Weights of a small transformer language model.
Size: 13 layers, 2 heads of 64, MLP 512 quick GELU, vocabulary 8192, 3.89M parameters.
Training: a variant of SOAP for these matrices, 128M tokens, 3910 steps.
Each number is 200 + 40 x the weight over its row's rms, rounded and kept within 0 to 999. Layers, rows and columns count from 0. The size before them is the row's rms in percent of the matrix's.

# layer 8 attention output (transposed), 128x128, rms 0.192, rows 113-127, columns 0-127
099,238,207,170,190,151,183,265,186,212,223,130,156,170,148,213,304,237,210,208,173,162,225,203,114,124,218,216,286,199,269,225,221,225,144,201,201,190,206,193,251,286,237,250,238,176,196,169,156,221,221,169,164,188,232,282,160,149,237,201,179,238,147,241,182,200,188,189,236,169,231,243,161,220,198,174,164,192,266,232,276,182,156,202,153,264,106,172,190,186,212,227,238,212,201,220,192,117,263,263,223,220,237,172,212,102,192,170,147,209,182,172,261,220,151,232,223,187,204,187,257,205,177,142,228,245,191,156,236
099,190,215,229,223,203,143,258,221,198,243,214,229,185,150,210,225,213,215,136,157,150,207,234,226,197,209,167,214,170,273,233,212,196,209,156,160,183,167,158,113,185,210,198,191,205,190,207,218,234,173,149,216,151,138,169,220,237,228,205,122,233,263,181,249,224,269,182,205,157,196,184,244,269,252,194,211,136,206,188,186,242,234,184,219,232,183,154,203,198,225,156,157,195,162,155,162,190,229,306,191,206,237,111,156,191,218,217,202,244,319,228,244,139,208,219,130,151,296,212,166,278,214,191,228,156,103,170,263
099,164,190,159,201,212,212,186,223,151,163,148,214,137,248,205,191,144,245,209,214,127,169,171,164,174,255,222,223,137,163,191,188,190,259,221,169,170,284,196,154,312,179,190,230,233,233,157,195,168,117,213,199,231,251,123,164,261,192,195,294,172,155,230,218,153,158,182,208,244,251,218,214,188,185,220,238,260,198,229,130,162,202,144,246,143,318,222,173,239,229,230,216,201,246,232,139,212,153,128,185,166,129,268,219,216,232,238,176,186,263,218,189,160,245,183,205,238,183,213,178,242,188,229,186,183,202,154,196
098,150,204,193,249,212,127,195,181,176,215,133,180,242,191,208,160,192,235,207,200,160,305,262,194,227,192,252,221,153,112,170,262,102,178,275,168,222,207,176,204,178,199,208,125,257,240,164,192,223,257,115,187,251,176,165,190,228,242,179,206,197,199,164,160,212,142,256,220,234,186,166,357,250,167,201,182,215,242,225,207,176,286,188,228,155,208,130,243,190,249,228,232,226,257,230,170,231,200,203,196,205,160,208,153,224,209,189,176,158,161,215,212,173,196,156,199,157,195,221,183,247,215,272,131,205,215,212,199
106,212,178,236,218,147,261,234,158,162,219,239,243,174,145,228,196,196,237,219,243,199,182,254,136,194,120,183,186,129,174,202,225,181,147,183,180,197,187,207,182,236,214,223,149,164,249,180,194,198,159,240,153,199,163,248,174,262,180,169,216,114,196,203,221,379,207,173,228,225,146,204,211,236,179,164,228,259,142,244,184,122,285,199,211,211,193,180,203,197,166,209,265,215,205,238,271,214,256,269,230,158,158,214,169,177,225,146,182,187,197,211,192,211,181,146,154,127,266,223,260,220,164,258,200,164,156,211,218
110,242,235,235,172,251,186,236,227,199,231,129,215,159,206,138,167,190,200,232,185,183,121,242,219,203,192,134,203,189,204,196,136,158,96,153,282,184,187,148,223,182,283,153,159,247,241,211,226,187,187,192,311,214,191,204,193,189,140,198,227,237,212,193,159,226,230,202,271,226,172,216,199,202,163,135,198,218,248,211,177,195,188,210,180,273,267,183,168,176,274,201,279,178,188,124,151,333,214,155,254,227,199,192,153,200,151,277,155,195,263,242,233,209,192,221,188,183,168,230,195,188,190,214,244,175,244,224,218
104,275,144,187,241,272,220,281,179,261,188,240,152,178,193,261,175,215,230,155,181,175,318,133,257,187,161,242,198,189,195,211,202,149,253,283,217,246,242,203,150,177,171,223,197,111,201,178,199,175,177,198,205,174,193,182,170,220,217,217,156,166,192,174,235,162,197,199,239,209,238,159,186,236,161,209,192,254,171,247,180,254,233,130,169,244,182,267,158,197,157,189,238,241,227,122,188,161,252,190,240,242,263,264,151,165,175,170,184,168,212,291,185,220,211,153,94,217,207,218,223,141,219,259,179,200,239,212,207
103,190,234,238,176,164,243,218,231,240,153,179,267,150,152,177,222,188,243,271,102,237,171,208,232,172,234,201,236,227,228,177,270,275,163,217,205,193,240,181,261,253,118,229,218,133,185,225,225,168,174,273,198,249,291,205,243,226,242,260,201,213,207,214,204,202,257,243,214,222,253,275,284,150,191,223,185,188,207,206,189,172,223,195,147,224,236,234,215,190,231,197,241,289,210,182,207,144,207,189,204,209,224,132,141,119,215,222,268,182,254,152,198,199,169,268,219,289,177,216,184,175,270,223,163,192,231,202,196
101,152,126,151,165,172,181,266,216,164,207,241,168,192,263,244,138,140,234,199,252,173,183,215,200,242,180,240,185,198,193,245,227,143,158,166,217,237,134,118,253,263,152,171,218,168,167,189,212,147,163,195,140,210,213,197,239,177,197,239,178,198,185,156,212,158,167,201,152,246,170,215,231,231,184,178,262,181,191,115,171,212,212,208,147,198,229,198,200,299,126,173,221,174,283,223,157,180,304,189,165,220,238,266,223,208,192,212,284,163,275,149,189,217,192,203,240,169,187,199,200,213,130,201,288,165,162,241,244
098,222,226,287,143,124,230,243,175,223,163,217,164,205,209,240,159,281,211,238,235,211,127,155,150,246,196,198,236,231,178,249,220,131,192,210,184,196,166,139,229,222,171,197,199,137,203,132,174,182,246,231,190,189,203,174,252,192,168,230,126,263,209,136,183,261,255,237,197,195,140,249,201,168,172,215,236,195,171,166,257,114,243,203,259,187,189,72,180,228,242,194,179,189,155,163,243,158,217,207,164,233,148,279,272,237,231,139,181,174,232,204,229,218,158,175,208,191,172,215,211,208,143,217,223,197,144,159,140
095,175,224,241,203,230,143,103,131,199,129,173,191,199,193,231,253,191,286,117,203,241,222,166,170,244,116,153,193,213,271,169,232,162,209,133,95,219,159,225,152,226,209,248,174,164,249,184,228,137,93,173,246,229,199,174,262,201,163,256,179,177,196,246,173,150,236,184,192,201,180,253,224,178,228,176,255,215,161,240,153,137,184,190,172,230,211,205,213,223,177,193,198,220,232,231,276,237,240,228,237,238,142,176,174,218,200,160,198,196,212,176,218,146,262,165,126,260,223,248,193,241,193,195,182,168,174,165,162
093,237,169,121,205,186,221,186,168,221,178,239,207,160,245,240,216,257,214,226,244,184,185,172,208,121,199,123,229,148,160,214,199,92,219,220,209,171,258,173,224,110,209,256,193,272,180,172,173,199,189,154,231,209,173,227,188,242,232,150,320,319,167,222,180,276,171,179,195,201,181,143,199,252,210,193,196,267,223,207,233,254,188,177,196,228,198,152,246,138,246,215,226,156,182,171,199,152,290,228,217,211,193,190,249,215,155,224,136,190,231,221,198,172,180,254,206,213,205,142,256,272,139,192,225,203,216,203,152
098,185,195,252,145,147,152,142,190,242,230,189,295,230,276,180,221,120,138,218,232,144,241,238,222,176,203,222,236,218,175,203,181,262,156,179,145,214,267,168,192,199,228,242,189,237,166,144,193,203,278,254,181,196,203,288,200,155,229,181,210,216,119,181,212,154,271,191,193,246,182,186,291,253,228,163,130,221,225,156,289,188,222,160,207,268,186,191,196,212,154,202,162,193,221,208,199,144,250,251,208,164,186,186,183,265,252,104,197,167,219,161,209,222,213,205,181,182,187,101,174,183,266,199,198,198,235,196,218
099,177,221,209,233,249,144,155,113,135,244,186,206,204,153,187,159,202,154,149,224,171,179,202,198,242,222,113,186,204,178,250,146,204,222,216,215,175,194,162,76,247,189,222,215,224,216,180,143,203,202,165,204,136,170,159,176,176,163,230,263,197,180,194,194,145,191,184,189,195,216,164,211,145,183,299,190,106,255,198,237,155,214,197,206,157,157,175,190,132,206,211,185,204,149,215,216,220,142,94,144,183,154,281,198,213,160,283,209,230,202,152,220,120,197,145,255,157,182,185,197,187,197,170,233,127,171,204,137
107,181,152,209,147,247,177,160,271,189,187,195,141,235,201,237,224,141,149,229,169,175,208,199,226,177,258,257,188,149,140,175,218,231,184,214,221,154,172,246,197,188,191,150,205,193,171,143,247,159,236,77,226,175,217,244,252,222,174,243,166,139,293,168,203,201,145,182,194,175,164,217,260,208,210,222,191,146,128,128,175,242,106,294,221,242,157,150,172,193,131,158,202,221,194,242,176,182,231,219,193,252,200,154,213,252,107,232,179,178,132,179,167,161,199,194,241,206,164,219,208,275,189,197,216,230,181,170,249
# layer 8 attention value, 128x128, rms 0.0882, rows 114-127, columns 0-127
097,171,265,183,228,145,220,159,232,213,189,186,178,204,233,173,234,225,222,164,223,196,175,204,267,149,190,264,269,279,184,184,180,139,171,297,164,174,201,180,124,212,104,241,216,141,178,166,144,136,185,199,162,189,281,187,203,157,165,175,244,155,180,193,146,114,220,166,210,194,163,173,149,214,161,206,188,230,241,181,166,199,144,180,190,207,175,253,149,181,207,261,212,258,293,204,249,180,213,173,168,203,156,235,127,260,225,227,165,216,171,236,163,311,217,164,233,242,175,181,212,193,191,210,158,230,278,174,212
095,207,210,196,194,191,157,180,225,193,243,152,182,195,165,194,187,214,156,186,243,240,203,224,211,160,154,194,195,215,218,198,129,174,212,139,246,234,138,159,239,230,294,161,158,149,242,225,163,312,223,218,215,216,148,194,164,153,254,168,160,228,244,163,187,234,200,108,137,175,182,203,202,117,170,194,120,111,218,189,262,188,182,209,124,214,165,194,226,151,259,124,236,176,201,168,207,215,230,195,235,202,231,224,210,144,138,124,142,213,179,288,188,175,167,208,234,147,248,186,223,150,220,192,162,179,109,195,234
100,190,206,193,209,165,163,190,250,223,215,145,242,200,154,242,178,238,174,216,201,225,148,190,141,228,180,192,129,312,194,240,165,206,217,164,308,247,148,168,163,213,215,259,223,163,219,205,197,146,119,218,228,176,207,225,182,176,211,187,284,231,272,230,289,199,188,117,224,210,246,217,121,198,198,218,202,256,129,192,184,164,180,155,160,225,196,175,262,216,230,199,193,172,123,154,220,235,175,219,241,198,172,166,243,150,260,224,257,271,299,197,185,205,199,173,236,213,138,210,264,206,137,246,228,213,219,185,200
105,121,226,189,236,218,167,190,257,209,221,161,238,219,184,257,156,209,166,221,149,150,133,195,231,184,225,261,181,237,143,135,146,236,164,168,186,208,203,226,231,25,199,204,222,258,130,236,206,209,179,224,238,156,203,216,199,167,196,281,182,187,213,167,204,133,271,188,215,121,221,237,202,192,163,247,170,223,190,227,190,191,136,237,168,97,224,255,204,124,227,184,181,204,165,233,269,186,157,217,206,205,226,173,227,209,180,198,213,264,244,283,141,145,223,215,183,252,177,196,209,202,243,152,185,179,207,213,207
101,150,211,223,252,250,235,174,244,219,217,277,133,239,135,211,178,165,208,188,236,215,210,188,245,223,206,272,233,239,200,236,167,254,179,225,164,255,212,291,152,246,160,232,164,185,92,217,218,211,240,104,138,204,225,154,146,220,178,158,196,114,275,204,231,178,205,206,135,152,215,255,217,161,235,236,218,159,175,224,216,122,214,216,179,125,184,231,234,192,174,217,229,251,149,237,222,210,169,195,228,194,206,168,198,204,189,189,260,188,224,272,168,204,179,237,163,204,262,222,134,95,206,143,180,191,204,206,154
100,158,231,240,181,124,176,213,211,200,215,197,182,176,173,251,284,135,156,239,195,203,202,246,180,220,227,159,247,263,262,151,147,223,173,206,218,176,232,290,181,180,190,193,222,175,152,206,192,214,198,222,230,168,213,187,165,224,175,191,152,239,192,197,230,221,189,163,226,208,185,198,136,150,191,263,216,193,261,140,166,142,185,252,216,128,202,179,221,223,231,235,277,170,173,279,188,196,183,297,210,193,116,103,239,245,262,166,248,244,213,149,202,266,183,219,253,190,238,238,241,319,224,161,174,165,161,227,238
099,216,200,178,139,189,152,216,195,200,317,200,147,257,286,197,283,163,256,145,219,200,214,162,221,267,222,179,248,230,186,179,122,191,251,219,198,247,139,189,222,178,295,236,258,223,211,137,198,197,169,120,211,222,187,173,173,239,159,163,172,181,193,251,192,242,143,224,121,180,167,235,145,254,177,239,204,181,199,195,240,260,172,172,218,163,198,216,213,201,160,269,249,213,241,187,242,266,208,225,185,229,259,220,238,252,130,176,146,171,175,208,196,181,216,187,124,160,246,247,174,178,159,126,205,177,162,223,190
098,234,187,200,240,251,236,192,163,186,164,155,222,212,159,147,229,153,244,261,186,230,165,200,220,245,182,209,251,187,221,207,153,182,239,244,180,203,290,318,262,125,166,140,147,242,209,221,259,189,310,199,237,166,216,163,200,200,236,146,168,282,209,250,248,220,226,167,236,178,208,207,129,210,180,209,177,236,214,145,217,267,135,197,175,257,185,140,256,205,229,191,154,244,157,162,244,177,240,198,259,157,191,159,211,230,211,219,192,236,170,231,145,190,223,155,253,259,254,235,197,283,165,233,215,206,169,204,235
099,194,167,213,261,222,186,187,222,122,161,172,251,221,177,151,226,182,219,237,167,120,230,196,235,188,192,228,157,203,223,229,245,185,184,147,214,201,180,256,249,160,178,241,231,255,240,168,207,204,218,181,147,164,156,190,167,204,191,225,297,119,193,246,208,171,217,240,227,146,144,108,172,241,177,163,137,211,196,165,167,275,138,232,132,238,235,301,188,196,166,153,181,213,115,213,195,166,228,231,124,97,142,208,179,213,145,240,168,268,184,197,179,165,252,148,198,171,200,156,173,222,209,163,190,151,218,234,191
100,198,232,170,224,139,256,198,261,184,277,115,228,297,205,232,221,165,224,206,234,210,221,238,288,246,225,244,160,211,143,146,154,168,231,216,231,246,197,158,151,225,200,213,170,206,147,142,177,245,136,240,158,206,202,176,169,183,276,229,216,210,83,185,180,189,223,175,180,201,234,157,174,234,174,235,143,215,245,208,248,240,188,154,186,164,140,143,189,193,221,240,119,203,259,140,195,183,217,184,136,205,264,182,241,169,150,180,189,247,245,271,219,270,165,264,182,148,182,193,186,224,260,168,220,218,210,199,206
091,178,159,246,147,219,242,204,228,173,188,207,168,167,138,218,176,161,243,211,185,198,211,168,155,177,204,289,167,194,193,251,163,263,266,189,212,167,146,198,153,230,203,143,193,186,252,287,241,205,206,212,272,127,155,219,221,204,181,251,226,115,200,215,153,111,226,123,275,224,132,196,166,153,172,176,182,149,220,253,173,191,261,243,265,163,266,222,223,185,273,220,216,167,193,255,235,213,132,177,271,149,207,236,149,181,224,206,230,206,232,219,225,192,222,101,183,247,229,184,236,168,231,259,206,227,184,228,208
104,225,146,155,165,221,216,222,231,197,183,205,154,176,181,172,159,263,258,211,173,256,215,201,217,223,202,175,134,213,218,174,240,172,215,183,271,126,234,168,205,156,221,181,219,199,257,237,171,228,141,256,204,120,245,208,218,179,139,215,267,146,258,232,239,143,130,210,162,259,195,270,175,234,172,205,208,226,199,234,129,199,176,261,215,220,142,213,250,213,211,158,186,211,212,182,127,209,133,97,178,260,177,197,221,164,167,218,178,260,256,146,133,205,219,138,153,199,234,238,204,197,116,176,139,185,131,262,201
094,145,175,220,213,87,241,246,216,230,140,225,242,135,260,175,226,219,211,200,229,179,199,147,217,115,190,248,193,182,205,168,286,185,228,154,212,200,215,231,243,243,172,213,130,162,197,218,137,234,202,246,214,181,194,200,223,273,285,139,221,182,211,191,181,255,149,205,154,165,200,159,205,208,269,106,230,188,204,160,181,114,242,124,183,234,195,204,211,183,213,248,216,216,183,124,214,238,266,266,204,228,211,265,191,197,201,161,210,219,257,185,134,191,221,229,161,254,202,149,190,191,226,148,164,225,294,171,225
101,205,214,152,246,172,172,205,238,232,185,164,175,115,166,158,245,184,252,204,181,205,199,221,168,247,197,175,266,159,203,293,224,66,190,234,200,210,197,124,217,224,230,194,238,212,153,187,143,184,207,193,190,270,274,212,180,162,178,120,203,215,200,165,183,225,242,144,215,272,256,172,165,243,236,141,147,211,232,188,210,179,210,155,197,168,250,187,227,244,113,202,174,141,175,184,176,97,167,194,215,187,231,166,230,139,233,209,260,101,247,214,193,224,231,136,218,202,208,181,199,166,193,223,166,200,138,245,144
# layer 8 MLP up, 512x128, rms 0.195, rows 0-12, columns 0-127
099,210,211,190,288,227,201,264,168,247,213,168,234,149,179,206,217,269,120,188,245,135,265,224,176,168,138,219,214,212,154,191,184,280,191,221,135,197,152,216,161,265,178,203,240,244,155,290,178,158,179,179,180,186,236,255,220,228,240,149,188,262,234,198,253,166,267,164,184,176,165,110,191,208,277,236,188,211,200,169,180,171,257,226,223,202,232,220,233,212,165,193,182,239,165,221,181,219,223,235,157,258,160,193,207,171,203,136,282,220,302,167,183,211,108,212,198,235,166,204,200,183,203,163,172,216,178,96,205
094,257,136,216,181,186,278,155,208,214,178,242,222,163,162,235,210,176,201,190,182,236,175,157,208,175,219,262,161,201,215,185,223,301,267,201,165,159,206,243,249,185,254,177,238,266,221,233,208,191,220,110,230,274,230,171,163,196,196,201,228,287,162,122,216,173,177,216,227,225,284,137,201,168,153,197,227,180,204,200,247,189,198,174,181,186,128,229,153,157,165,246,171,252,267,150,145,234,197,129,178,141,152,230,163,194,161,216,224,217,165,199,203,229,205,254,214,196,189,146,252,130,169,245,177,199,301,229,125
114,272,155,219,204,179,211,235,179,178,130,216,186,211,187,156,229,205,263,219,206,253,195,207,194,226,193,192,251,178,200,135,225,200,202,170,247,196,284,224,240,227,188,191,235,129,190,124,158,193,129,264,243,187,258,232,306,183,204,217,188,176,165,121,153,179,277,144,189,202,156,185,246,135,208,262,246,168,169,247,237,206,275,218,189,215,195,205,284,146,162,164,209,266,240,227,217,156,218,199,215,247,166,201,204,195,168,178,204,222,165,171,154,257,215,160,285,208,186,171,238,137,178,195,218,223,222,72,204
098,219,156,220,166,170,136,224,183,247,176,183,206,201,220,225,201,231,215,209,194,189,215,167,238,266,180,151,192,179,150,239,227,245,287,237,192,204,183,165,270,193,214,209,135,148,192,158,232,192,224,200,229,204,223,204,235,106,223,212,251,240,143,228,216,262,274,180,154,118,146,128,201,178,221,233,185,179,231,260,216,182,243,277,206,186,161,238,179,203,251,174,306,142,188,233,260,184,261,229,145,237,223,166,165,184,207,181,225,215,186,183,151,212,151,294,117,203,119,176,228,228,125,202,132,159,225,174,199
106,229,270,161,249,206,217,189,162,218,239,226,145,192,202,155,219,126,100,118,172,112,158,149,218,170,217,193,273,138,294,169,236,204,187,205,74,186,211,275,247,201,227,151,214,268,217,190,216,222,233,193,178,200,207,199,214,190,235,220,170,194,223,236,235,137,169,195,176,168,258,211,287,216,218,243,208,199,229,219,163,168,150,259,227,264,192,216,196,120,191,197,176,191,117,166,225,148,206,186,228,238,168,174,176,243,256,272,207,215,203,210,252,198,205,266,220,157,219,206,212,260,213,164,216,233,242,203,210
097,139,168,157,197,261,177,129,236,231,171,180,206,214,238,188,104,187,214,146,192,171,191,156,264,171,164,164,201,205,190,133,222,223,205,223,207,177,220,166,269,248,242,203,160,201,168,182,164,239,144,246,296,253,195,177,263,237,269,192,233,178,158,224,180,171,201,207,162,186,181,175,244,234,250,151,254,256,210,243,210,171,210,159,209,243,105,196,184,188,237,167,298,198,207,223,172,254,204,240,162,187,176,226,226,196,201,163,215,154,270,147,191,267,207,181,176,245,120,203,155,139,230,204,88,150,163,161,197
085,201,234,221,193,182,222,207,234,175,232,175,269,236,202,178,244,243,234,287,217,291,194,171,207,218,230,212,231,241,184,174,215,115,234,252,173,197,205,165,185,182,197,206,177,251,165,217,171,207,166,119,211,187,222,154,236,212,204,205,222,180,149,184,160,226,215,167,293,165,165,187,293,192,190,200,203,251,249,244,325,149,221,174,120,258,246,245,287,214,209,138,153,172,145,180,212,126,161,226,123,177,136,216,184,228,267,191,215,145,169,209,178,245,177,144,189,232,187,183,164,117,228,187,233,201,212,185,165
101,188,209,222,199,210,200,167,177,162,185,225,192,236,222,286,133,201,301,155,241,140,222,187,267,244,247,173,157,197,200,210,265,169,187,229,164,212,192,208,176,182,222,231,211,190,267,185,202,160,216,165,236,202,116,265,246,217,174,176,235,122,179,236,289,126,175,201,139,215,224,208,199,230,269,176,208,231,177,173,186,232,197,71,222,207,187,158,216,208,195,255,215,197,231,124,263,184,234,179,230,228,192,172,234,222,147,265,161,161,253,151,107,211,233,207,169,159,306,224,169,165,191,172,251,206,211,193,180
115,147,186,204,186,188,202,166,188,215,228,143,210,274,197,167,260,193,160,205,193,213,164,219,230,252,235,226,150,261,288,236,199,269,287,130,134,183,198,191,260,197,209,252,224,173,216,229,264,267,146,135,224,205,226,199,163,161,244,143,223,227,209,239,195,179,194,152,221,162,202,174,153,176,262,182,265,157,142,241,157,155,195,264,232,188,145,234,184,253,222,220,291,246,218,184,254,236,147,210,202,225,197,207,177,219,255,243,219,216,240,80,268,197,201,255,167,186,190,179,165,205,138,241,181,225,172,184,151
095,148,258,230,195,194,225,202,222,120,164,279,146,184,256,158,261,213,178,185,203,167,225,210,229,188,211,206,205,223,123,204,216,146,197,170,224,226,236,206,165,151,201,233,245,158,138,249,202,205,190,208,241,202,197,227,205,208,167,272,190,241,156,165,150,185,171,216,216,224,190,205,244,145,195,239,265,140,202,185,263,234,209,144,221,106,212,240,74,194,150,163,195,159,197,247,218,180,203,203,200,270,195,273,142,166,177,153,162,179,248,127,178,227,192,182,191,186,290,208,266,214,253,137,190,169,180,258,295
105,188,220,175,176,188,176,182,234,189,161,257,232,201,113,187,213,184,209,239,180,178,166,188,221,170,227,184,194,177,275,246,153,339,130,180,163,214,193,151,197,223,222,176,271,234,264,253,208,284,165,122,140,180,173,221,233,153,188,193,136,245,206,222,178,178,308,214,216,153,182,144,138,224,228,172,233,195,198,275,129,137,222,244,229,173,203,196,210,244,197,154,201,213,181,181,223,208,219,239,244,240,163,195,244,214,164,176,215,204,213,148,152,232,169,174,256,119,242,248,211,139,152,272,164,209,160,203,218
095,168,153,175,143,226,216,210,156,213,214,220,153,191,250,155,227,161,165,192,198,224,124,185,240,147,213,224,227,200,288,206,253,160,209,296,211,202,164,211,180,222,212,195,203,202,178,206,210,186,237,193,154,206,196,208,282,185,206,124,138,260,193,137,222,245,211,209,235,195,200,275,208,274,128,276,248,235,207,204,198,234,172,251,145,182,136,257,163,211,183,148,201,205,122,186,246,246,113,244,196,162,198,322,167,223,207,225,234,223,252,198,143,199,175,102,236,201,212,182,251,210,176,233,252,194,171,256,205
089,254,191,211,316,225,181,192,132,149,156,193,194,205,242,123,176,225,192,193,69,201,234,210,230,155,197,225,263,184,247,183,159,182,215,268,258,139,198,115,193,140,178,156,189,219,184,202,185,230,179,213,167,183,188,200,254,177,208,205,244,182,131,151,178,256,219,263,269,213,192,161,154,181,115,180,194,180,143,218,192,189,210,222,175,203,184,209,220,232,110,252,176,204,236,175,253,180,218,247,184,215,231,240,231,192,255,129,179,175,165,228,209,211,231,259,185,187,265,160,155,197,253,189,158,144,136,173,138
# layer 8 MLP down (transposed), 512x128, rms 0.2, rows 0-12, columns 0-127
096,131,198,185,169,151,214,121,257,233,149,185,246,217,117,128,146,243,259,247,169,218,220,238,205,286,214,157,114,218,188,241,192,202,184,257,142,253,256,172,207,170,207,284,187,240,203,227,114,248,204,205,264,230,200,192,219,237,200,238,202,167,124,154,195,259,142,157,132,193,221,210,157,213,143,229,163,187,238,201,286,133,161,226,190,174,194,141,171,249,130,203,191,189,241,220,152,302,162,230,170,159,191,183,234,180,250,223,185,192,162,165,227,212,235,199,184,194,190,192,160,212,192,196,225,177,226,179,185
093,132,174,173,229,190,188,251,134,181,217,207,249,201,261,159,247,265,243,230,201,218,233,186,255,220,183,257,183,230,235,193,179,161,172,236,223,284,210,184,123,223,246,197,149,186,165,141,186,224,221,284,245,119,182,206,195,197,241,133,208,163,270,229,130,232,177,129,183,162,159,240,172,170,177,189,216,207,165,185,132,189,188,180,222,279,198,197,214,218,187,225,168,210,182,228,250,158,237,250,268,202,231,259,176,158,183,177,210,263,151,213,164,159,202,105,173,233,234,255,147,239,251,116,239,220,125,216,194
104,158,220,218,262,244,174,117,251,187,229,213,196,255,188,184,156,261,171,112,196,104,267,237,190,164,222,171,290,226,277,181,168,262,176,183,238,103,189,216,217,176,240,203,235,203,216,235,230,182,250,181,231,219,200,165,81,213,153,231,235,191,224,163,210,256,226,188,244,191,195,142,183,295,195,112,238,304,225,200,172,170,178,171,231,169,211,187,154,207,206,167,210,158,220,144,187,212,179,214,173,198,232,164,239,169,186,211,186,197,136,253,199,151,213,193,146,146,200,214,204,176,186,196,188,186,133,162,247
105,149,178,205,270,204,184,276,283,277,227,194,216,199,219,197,179,213,170,199,243,219,243,200,251,239,243,224,155,187,210,120,183,169,159,205,173,243,220,131,217,239,194,205,116,122,231,205,206,179,114,197,230,186,189,268,153,196,185,97,197,236,232,177,185,173,190,213,209,114,195,198,270,130,218,270,156,184,232,253,231,217,194,219,159,221,184,95,222,259,175,159,178,184,237,269,210,180,230,161,191,216,211,212,217,207,137,255,107,240,199,215,215,225,185,192,221,250,138,162,135,209,190,193,207,196,201,122,217
104,194,166,222,194,176,191,280,170,181,222,215,105,199,231,142,250,205,244,235,122,198,196,161,160,237,156,173,213,242,200,206,86,245,217,202,188,186,173,128,216,208,175,272,245,177,167,236,170,232,159,247,224,135,169,197,234,180,137,125,161,205,162,188,226,225,203,143,223,167,234,269,160,171,152,261,243,225,231,154,119,239,226,201,249,202,250,189,239,247,182,205,187,264,192,158,208,262,220,202,215,229,260,207,91,261,247,241,237,203,154,170,250,247,209,214,182,247,209,242,161,212,215,242,190,212,255,192,246
101,201,212,239,193,198,186,163,162,155,244,152,176,194,208,228,203,175,200,250,209,149,217,238,149,197,190,177,230,225,170,252,200,182,213,163,201,209,157,269,235,269,196,189,292,235,205,185,160,214,143,179,141,167,163,204,172,202,178,138,146,210,214,134,153,271,150,197,170,132,181,179,168,200,193,248,219,263,144,181,217,216,152,270,180,200,267,151,283,221,119,130,166,174,198,225,241,128,257,206,175,169,276,190,126,148,179,157,248,140,183,214,208,163,249,210,192,176,224,238,216,230,190,220,335,228,155,200,218
096,214,264,153,205,131,184,253,272,215,169,192,217,183,168,261,214,160,247,132,202,214,207,209,183,234,266,146,233,146,205,227,258,260,278,204,156,246,204,210,220,154,295,157,244,205,233,246,227,157,253,265,163,219,255,166,120,226,212,185,210,191,213,179,196,153,144,259,144,267,288,122,194,290,216,192,183,224,194,229,185,271,224,265,190,210,167,123,196,216,230,228,192,185,181,211,232,207,221,233,153,189,210,169,200,193,262,164,209,247,215,194,170,191,151,175,259,174,208,180,123,203,187,195,270,201,203,240,168
101,200,197,226,290,227,190,228,306,232,248,138,207,213,166,184,119,201,196,211,153,207,195,204,190,209,226,150,238,201,212,172,209,171,135,203,248,281,169,208,157,186,213,157,205,136,179,243,199,202,211,137,128,255,200,197,164,277,205,152,111,186,212,224,182,243,198,178,191,207,231,243,176,157,121,272,211,256,150,253,156,244,191,250,205,194,242,224,196,258,157,134,222,159,198,291,211,265,177,167,201,213,243,209,121,140,207,239,192,207,197,215,167,218,106,238,173,184,235,247,136,185,213,227,205,255,245,193,189
130,189,207,237,186,193,247,194,242,235,177,255,236,121,228,213,188,227,228,202,212,171,172,201,274,119,160,241,154,173,191,202,229,240,225,184,193,138,161,238,237,145,246,168,232,248,241,165,250,258,207,210,183,181,201,229,221,213,161,235,206,290,126,182,123,217,172,193,214,176,230,159,213,210,205,129,203,241,170,197,169,143,157,186,201,157,182,236,260,181,312,194,132,252,254,173,209,154,144,236,257,233,180,161,181,191,143,145,194,195,228,197,240,195,151,129,213,160,250,241,293,240,187,287,263,187,226,221,235
070,199,181,174,141,244,217,147,177,247,253,126,168,167,154,123,192,173,185,180,257,181,202,155,204,137,144,236,212,136,136,117,217,210,129,173,201,148,197,232,182,166,199,185,223,217,219,196,209,221,148,133,129,214,186,229,196,255,273,194,262,199,225,223,231,236,221,171,241,145,138,265,128,291,228,218,213,275,226,178,194,248,227,174,196,199,160,151,165,185,188,147,176,212,183,130,181,145,219,235,217,177,239,230,222,234,153,204,257,201,181,218,217,145,156,226,162,127,113,151,207,217,215,205,228,219,144,226,145
114,284,190,192,240,216,201,217,162,191,241,244,203,187,201,272,200,238,200,150,172,266,176,238,227,142,228,248,136,186,246,185,257,215,203,236,205,182,199,179,192,183,224,169,199,120,202,192,244,181,167,179,256,108,207,192,92,226,232,183,145,245,257,189,199,196,194,293,207,176,196,197,204,256,221,170,246,183,148,279,159,170,235,214,213,187,204,208,183,207,149,191,212,240,132,162,233,264,164,310,211,259,230,216,241,206,194,213,163,243,118,174,204,124,144,211,251,187,176,153,223,227,191,224,161,101,164,154,170
095,147,189,265,223,242,193,142,264,121,240,201,162,211,249,245,237,241,154,125,203,215,177,166,190,256,204,95,260,245,138,149,253,161,229,177,170,264,264,213,152,233,238,181,125,241,190,176,195,194,242,256,214,231,171,155,162,181,187,230,195,209,176,196,198,188,257,168,207,148,259,237,232,176,225,153,244,196,142,177,226,206,190,118,208,209,216,112,204,224,195,240,202,235,208,172,172,168,258,232,249,195,253,196,207,228,220,206,144,244,181,222,201,228,195,211,142,288,195,221,274,198,240,248,219,218,221,270,130
085,204,212,241,199,130,198,206,273,156,192,220,265,150,189,237,216,214,222,183,171,239,229,190,194,195,186,86,188,201,193,196,163,179,290,275,201,217,255,110,201,214,186,220,224,157,152,159,148,189,181,139,164,205,211,133,159,215,200,176,230,160,192,224,193,174,161,162,107,212,237,232,232,209,170,189,216,107,222,171,261,282,125,197,128,229,94,193,195,185,205,168,196,144,217,191,193,287,197,219,199,181,165,182,197,167,239,181,127,186,270,111,225,179,201,239,255,201,174,157,181,184,145,207,173,214,164,178,191